{"n_layer": 13, "d_model": 256, "n_head": 4, "n_kv_head": 4, "head_dim": 64, "d_mlp": 704, "vocab_size": 648, "activation": "geglu", "norm": "rmsnorm", "norm_place": "pre", "norm_eps": 1e-05, "positions": "rope", "rope_base": 10000.0, "rope_fraction": 1.0, "qk_norm": true, "attn_scale": 0.125, "bias": "all", "tie_embeddings": true, "parallel_block": false, "extras": ["capped logits"], "init": "uniform", "init_std_qkv": 0.0312, "init_std_o": 0.00613, "init_std_up": 0.0312, "init_std_down": 0.00369, "init_mimetic": 0.5, "optimizer": "muon_variant", "lr": 0.00292, "lr_mult_o": 3.0, "lr_mult_down": 2.0, "lr_head": 0.00663, "warmup_steps": 0, "schedule": "cos", "final_lr_fraction": 0.1, "batch_tokens": 32768, "seq_len": 256, "doc_mask": true, "train_tokens": 180900000, "steps": 5521, "dataset": "wikipedia_en"}
Each number is 128 + 24 x the weight over the matrix's rms, rounded and kept within 0 to 255. Layers, rows and columns count from 0. Numbers have three digits each.

# layer 10 MLP down (transposed), 704x256, rms 0.164, rows 353-369, columns 0-127
152106171156161092115186109097133151125154136126115136145157117153092179169161103138069104092129164115137123134163123132154139161107155111120120139161179125140154088091145147141134101130138133110162160156108132113100140141085166117124148128101136120119149131126145154141116142121100129138109093145115145146120132094104154155112158075076163118115129103130125186106127154147139157121135
144167128153139121113105152096125163082090129108130117143112140116128099078117101158124067120140105130115133167107133144132131136136152142121157133130083117073137122073153106123099103140126124149154137101153103176112123090154138101113136144156157191111157139162118122119150134174108133101080122154133125140116102127123125103111153120104182137114155096110144165125137118108134170109121
125101075102114108093148107144122107047175114121125162095149144131108115146081107149097126115153119141108135140160110148140166137175106153136135086104149127101160153158137122141140146107133139148145166155059126169117111164140102061131148125107085110147115156136130136120140118094139166151158163123116165147108110153114137144149098128107109127136127131111087108144089153159146120116141
109094131163076134146174125038098123094110168175122125144153132114153157059105081162111088128133116081151142140141131040121156096108130126181104154089134144143116148179136138131146118122122134127158107116165112146145176127110132087151131126127136108082128106137142118123153083108114139093116095132095106132132137119108118121193119129155165134144172152171088114128149100121156175126153
138115125168114088089177112143129102142125129117081129156110120110092143138143123139170101098128141115133094117157102111084171063139138127151136099110097106115156111094080129124157163094134158112122138106112116149126120180140113117106160135155127110104124145138123121134114112092118148087132148127155134116100100141132124106167160135153096126119102156125188089126110123127122130088162
138119112136115127124168142157136123165163120173157152171114128116129135126116123145146087174119108085132125120131143183117100120128126129098135133164093120143147118127097125092131164119139101163112089130145115132155187105128140140115111116092116118114125100162124158130179148129093122112099141129139132137137118189150114120107126139132117072170119121156162143110110159130172165138136
145129147140087112128158109130088087116169085152143188140117115175094112126162171125098091100143141150119122120136107127182112153119098097126116070152140160126111130125136155148090107108167108133151131113135155125156129161088128093122046102183109117102084111115128104133083098126150083148112104090133091100123113149134154111144139130146120112114129114150115121109140100138095121126098
137099171042142149137147154114109169149181128127131162137116118110098106089136111117121135144064167152114145134086110112093124146147094123162143116105121111160136136126123135111161113116144116138164110121138116161119093154092149146132112146143100069138102115128147104157095115124112126133134164190182122136159107138114150154139140160131117118125132119100149118149118118126180174138120
141137132113138098127147093054126080098112151159111134121104130137103183131083109095101146114125112121169183166164125121118113142107140139144148115157090127156171124111160114106109133121160137113093121177152112129134130156136137177079111117143111093157157159102106094143117095127126141126143166135104116130146163111133145146191120127147111117113180157123119148123159119140153176132126
126126132102097141137137117118119118110104131119112191119143120094162088156137110120124140133113114142118107148116127134097150119116096113161104114149101142067121130108130141110071121172140159146082173106104100172108128105162063093114112116129173126099141153152132101157184189103135132147125129150116101145110151094140097167156153179084149107137192081098143127166154135161150133127107
110117133164094124132155143155123102114162109132103131091143135112146113143114107138123092152119116096131088116098118131153101103156117104164114087146168138084158107078138128128084114119168075130065126140119138136146158127124102128177140106158132137094122103107132150144097145137151107124122139105129120143041167167149153158135160101178101118126123157119112165081141115113107151111122
145133121123131141101176130108125078165135139146104124126146108120098073092160144165125107148150133149070099111173144116149150114103126151154130163146133129098120163111133155150117172135133104087096093130130102148147075074131119130112176103172094134069131126155142099121161134151123148136159153113144170141112109117130118158119127127125169116134150124156135137101107112111135148134141
139101117106130155110131125116109142152108114128105119142145114116163080154126094173117112085111098144109137110129135118094116139082175114151101164122156132145139166141119142125142163059135146144136136143147142110145143107184112164126096136141134095124153144079131119110133114152147142157161128168157102064172160144109117136164098107147140131094124153140118119150158082116122125126092
120135119101124150160120160131092148147143147125178146176124137134178137084124114097083149118154118140124123126119105113143140071117116110115145149162161124131114152139099124103132102118129140103112136124144141116111139138081120174139126129124096126147126127084112126129150122115133128136142121093087113153122120140075110176136118098141130099160131120121159129098131112123114137144141
131182131087119126134124128136136119107136131134145073155086131152096132143138137116143149124110151126152117153106158106134105118107148093138154115140163126129106147134151101136131160140138148148110137084128118130141121125147095110096131173113135163141127115115117112104198150173107159125128136135146081089128153201129113112150158161098104144142160128096071159104109154126134138108132
112105127119109116117109132131186129121139096116131118163127111118123117174119148121114155094166148160108125127175130137133131147116105136148208112134119136150130128159134087119095137146135102148113181152125103111136145135114108094080142105106154131119120129158138158114132119108114118103124124115150109135121104159119110157116101129139118110142068118175100130138125093088137163121144
147131145147130120093118141175106105166105138102144136101140093135143149112119151086117122166094127145129117160107142098123093160131157106132123110105155134155138088139125134106166155118135131136129137134142135099139093171106127103139124118134133157115093131158095128186137187093128113116134130105125093118102129140133090128088138159118131146136140144128121106117104127118107162150137
# layer 10 MLP gate, 704x256, rms 0.0828, rows 354-370, columns 0-127
137125131081128098102119130107120140146124124180120130128163142163130164117130114119078083135100120148151158163153171119064133116129146131179115139119101138148130145159166092092123140099156157141108133118107180127160073161101142144138148101151121119085094130131151113092124143115140118119105150076171121135086120148145075141145155123104133120147110136130165155126129175141112115134113
108141141065126115196139101116108099078183107112099106124129132137156109149116153146131080098119112111149115129111148092127147109121139135144165113126061136124143174118152127179154118128151084112155076175105148123137139154166131155170124077104106114160131119127081093139117120161099139112132113108148118107126101127162136163083153133134109129095170149095109068148126081085137128135138
162100113135127110167131113153138141173109146115169165117100142143127147141132151151093109143151116092121136103120119143152117101154090106138131151123119105124107118152131129110118114121121121121170119123125122141141104093115115115180101082149152132129148168134115168099134121099147106201126203125140143146100128105126151147104102129099147141135114066144109102161114156138110119113078
148117146143174113126145118154099128120167093065152118129111101112144110153124140125133130163135159131125162151099151152106142132133109131164162102138114142152120108151118172145158128104110141075122123116152176114101146127114137174127133101120127110141147130154105153096125153160140118117156163151129079088137109145096110117106096161091125115185126127128096162119091120163129135108137
118114128141118151161168128140132128131123114097090133075110131111122133167116129122100140153156126122148156101116118116136134137129118120133141124140136093101140156123076124106089168103098116138125179108133119120078097090164125102151099143155106176132145129112102143130135135121136150083104117080117157203123096117113132143131122140135122133143166151123108139088162109129131108082160
153112097118106102127138161138146134169166086114113161071133105112152141140120141091130153168189116105128134133101139119126073112147160125116103159164155115155145098097142169105108128107092171140117114090143097147109161091135175090108157135120090108124138137143169118132130138095119152146160146135126168132118139104073129139089133121150090119148122141128143150132172111107147150120121
100142134141149157123159149148137106094077134136136115123121110104108117148093164132148122141109118140129151121142126104107151121146123143109105104119127134158111158137139152100122114156122121163132122105131113118119119163149133122124126101143111117164116095122111140109113113118125104114140128085122118162128132148096126090162154171138112092127158175135119147109146103137101139162128
110128114133110174077156167139128111110098173111138176121141159130141112130118138132121153155180159109147157152168153138152148127153134142127112168127116089153139118115130120152131110137139145148130100087091148104122114110118099153151176116100163112098145111130149078157134151134114178153093154104088167150177136092123133170146100114101120111143106112095147108150127125081174142149130
121128128134154132131101145140102104161170091167119104105114158114079108116115121094145138182151137088097159168158148152152174101114120138159137103084120166158137122173140105153155181155121066132151136127134121139159149097125158145099121118123124096174162065131109117157111133156130119181142095153133108112143138124117129108134190101117140119136134169167098123193145148125110131104088
124141094153118123121109143128111098081114139135123147134136147103121112121105110111132112127108080131126125046152103122118129125164125155113111104099115132115120125108114142134110118150096172127109113110115131111158151154075128146116127106142110143144170107094159107158141124143127150097131108144110119159133169110146133092109147170124120078176104120180137157137136142119086123118126
155128132151082125172134124122125109143150099168080136157116113108149082121115103135135132132129124096134141108131130124169163104141083112141102123096156132150119116104136120123111119121103157100147081158157145122123185121104096144172154147115126115115100144160117158170115097123163114077124119122116132093125072097119143157084116120177140135148136211072132165119151104110144117131113
125115145122142155101129155170166155150086095172117129161132131157135134120118095126109143095126140138099120150156101139129117106127152121137138175128108150113140108113135131137071150100117160104126093123142138107141123138156126105131134128145131140183117143102163147102100157160159136103163141156091108154144106167109105107144152127139105129154136113075124171160120127144102148101133
116134108129174161154106161120156112147134174151141166135149127171081148137080080117127168170163152123114113146126143139132172098086142139141145108146066096144126139094147151136139123112141134128152142155137126113103154135114091107147133174144091141069154128160083150109128117151184107133138123138151125153103166130123119165104104163145153112125152129094154118091160106144107138129114
102150095121133112141165132184132127111129160154157140110105148083128114163142127115145113128126118093113145155103159127144158125139101150136099136145119139101149128130134106133123113128096123106134139128091161118127130135146101092093171100146112145174096132103122097123115107137122147120108128148116157144101133142127122125130142131130109144133116154156191127119104119130148134129103
144156118124145153103140099090157132191126096125130119100137088093149141116133137121124137133131124120133107144103133105151052155121087126096167125129140130184173138148142119120089131094098119114147072111101120112141138143134133118141130119146143153106138098092110124118141130126123130138103168173135130121113147126102133106132112098140102135115110133110099130163125171135146119163116
117148163086133143135140125151175164097146110109149143117083117124144132116138194090112101149118071139116116154145136124090129131089117113126162108118127121129162107108159102073100123106148087144133130081136149130164160153170140151142125141101122138135098121159096131154113154139162154145154160153110123136121121143143128107089162157133094122135119105122139135118119147118121125141130
137134144127131111142112125141100080124127159125109105102120146142110147092167122106102122105116143121124090149099089122159131108149113139126131104116142123107151135156114102101156148147122132145106115113082130156170111105182139122148153138139133135138116086115127099133128128119147121072135129132142114098090145110138096157128168135183089114167134110169102130151111154088128123123152
# layer 10 MLP up, 704x256, rms 0.0883, rows 354-370, columns 0-127
144102113095097142146136073148129127150119147116122157162165123140126142159166127153123162144136128102101100127140098127117098165109135122105143136146094142140158117128172144106157137159141096155088140150148095059142133111118113075158137123123081150138126200094152106141111141127164128133148129141133098125129135152178139165094124080143126142171079144116111113093181122126121151147123
095167151145137140067100168119126143129127112161158133163162159114103146159128113172116090119100153119168148092160144078128158111129158127141148130144121112148160106098154102099142165116144099154174126118153128145164133157167111120119136143125112141127122164130108103133148126121106107102106115122128115114137152135090159081159132141117181130148122121140097166132093151120191106139139
120130129101120145114109077118138133087097132112122125096117160171141105133110083100158148093108091151107151108132158171170117145128195116153156123087127081125109103134162130099137108105093129107150122179145109146114188123135081132132127148083135142102106155156131134107089093143128130112154185097144100162145151174083128177131115145109113144165122109140100112137128159118086111137140
091101150127114142101124145151120134145140123143115135126103152168166178147136120129074134111108098148131122111154152119116102156171111103135135144124150103095132104129156164146120131140105152124124132152131108119118114144104128139140112149111104105180168123156160106124124105142088143122161116132082171155149135082150126153153141113160152118176126119123152129119155153132101139161137
146138152125108121139125144083145162165150108121110116140098125125185122111134082114089155114145121102125126079147151103135139100187191161108058141126100161108114133142099117053093154130122099117126085140117135151082126119095164152133117113150138170118111131111136157121103169126155148114127143142129100130114127154105109121141150117134133126160073146112111147132115123129149095145124
133110120123070127167140152160112139112142152156090134160118155117109066140077086132137167140105137124155158098163155081153145102170131085123115160137116095153133084161085103095104146122160169074122143097076132132166151154144078097124122093072122135132095176136083140156101136150127127121184120147125137119103163126160113143117085134161172123114110158136119139111122136082121077135173
166145174122082118119108112143113129130134135100126100079143122151135106135134081150088091137108148076131098109103097133155110139116115123142147099095163114102122132135109106113115101119102121137114117144173136123152111143150152137125118140152119126099103131141159117111139097125115157133148134115111109115124102100170148132112145105086153158145148128108084121154146133150099141110135
075108162145124132115129116168129142129125161128111152136129129115154097134146139137164130186124115123071143145126131093127124125144129096105125109174131107117142131158116164110148121169110133113130136102096126144137117150140098142190131129082108107081139103147112115145165106119107139135104134123135141117102109089136155138158130148088131140145091147118149100160144142103172118078129
145183157151124128081131156097147129143116153120170159178148168168137114125159124137122136102120109132139113093152065115164137131124146148144152131155103163133152150136141124116088138078147143101110140108163125143135118146087163089129107120134111145115170121142121115102140108150125140117144142139149141126119119085165090102145129130127121167128093126125107116138120157131111113164159
105136109155134120127051112174125157105130137133142135167083099102105099125157099157125119121152118137138142120120062157121133105115119100097150126097145117127122137079120096122119125083169099150149141133149185147113137113133133108122146129141174124121118140134115108079115129091118159150114144081165148140182129110120161148132155161168160143127102109137125128153119138148130147132133
099104124132117136103117140116095131137095149082117114124096104147087132133178134143140096105141109120118115093117122108132116123125161100128132115155118164095122132113136126124112121140108136125095150108119117139125091128124128159107136119129159144169164104113120164144135150102099130114120133153127084150091116153113134114149128147079113096121138093139159152101156137119127150122170
135185144123130131148111146104110114136106127145125164142149120110131086086141112067135055149099156149094137119139152114102115127127059143165118151106150162162131099137107130133109117138118088106112158140175132141166168158140074084122131114149096117139123088125138151080153111100109127147146129140073162152142128102156163115108175124116135144114136163136121100101135126161159150094100
141142144065134114120109125088127147132158135158133075119128118135092107156090198091108128179145121147165110131154115140136083131147105125143119113090146160118149116123156131118130151116168115140117158125094096107128105104113128102133134128169130137106098127146153154153124120124103116109150124128143140082133121098154144151145135155120142132163173150141131126129152142121144126155123
118118113113169153154154124114138137104156140093087134122127126120144117111115105127109118129112103157118141116077170173134155136136154129120109146121142098146121127116091115110117111144144198073115146106125159108141085143117131121126190115140128115121131115104093113111164133118184125121104135088144162144101107113127121121144134118145147122125103109123098089057140117123091113143131
081156150150103141096104115125107151126140086118104116114143115093153140119123084114111124125117155075114124129123132125172117122127117123125154106142109143155155159140125142119143099160148146112144142131127137143109096120109139119101113060160119138157139152079150139092136159113124160119116119132096114129162158102151135126110133131153101127137142134105105122127147133162087093126110
148149144113104192133167119169144160105137123144147140147119147120144119136135153139127120131138137087112147121112077085145058139094123165123130127131133134087127141132143121139065122110154095147115094105110128160127126143132128102122132145122120155132130117184152157125137163130121142164148126139143139126156123108142147126127148135130087098087137101112116112162121138147094116158133
144140140147151135132116127139119124126116147090152150167133120127147144106127115111093127108137175137118116139132131159158171112139142108118111081184125123149113177100070143138124133137123134151148115132137149157147178144117132100152076090119140159123149160131113106151155148130124130105106105108125126185083159138141106089181092135127132090140115125131133134096146116135174112147095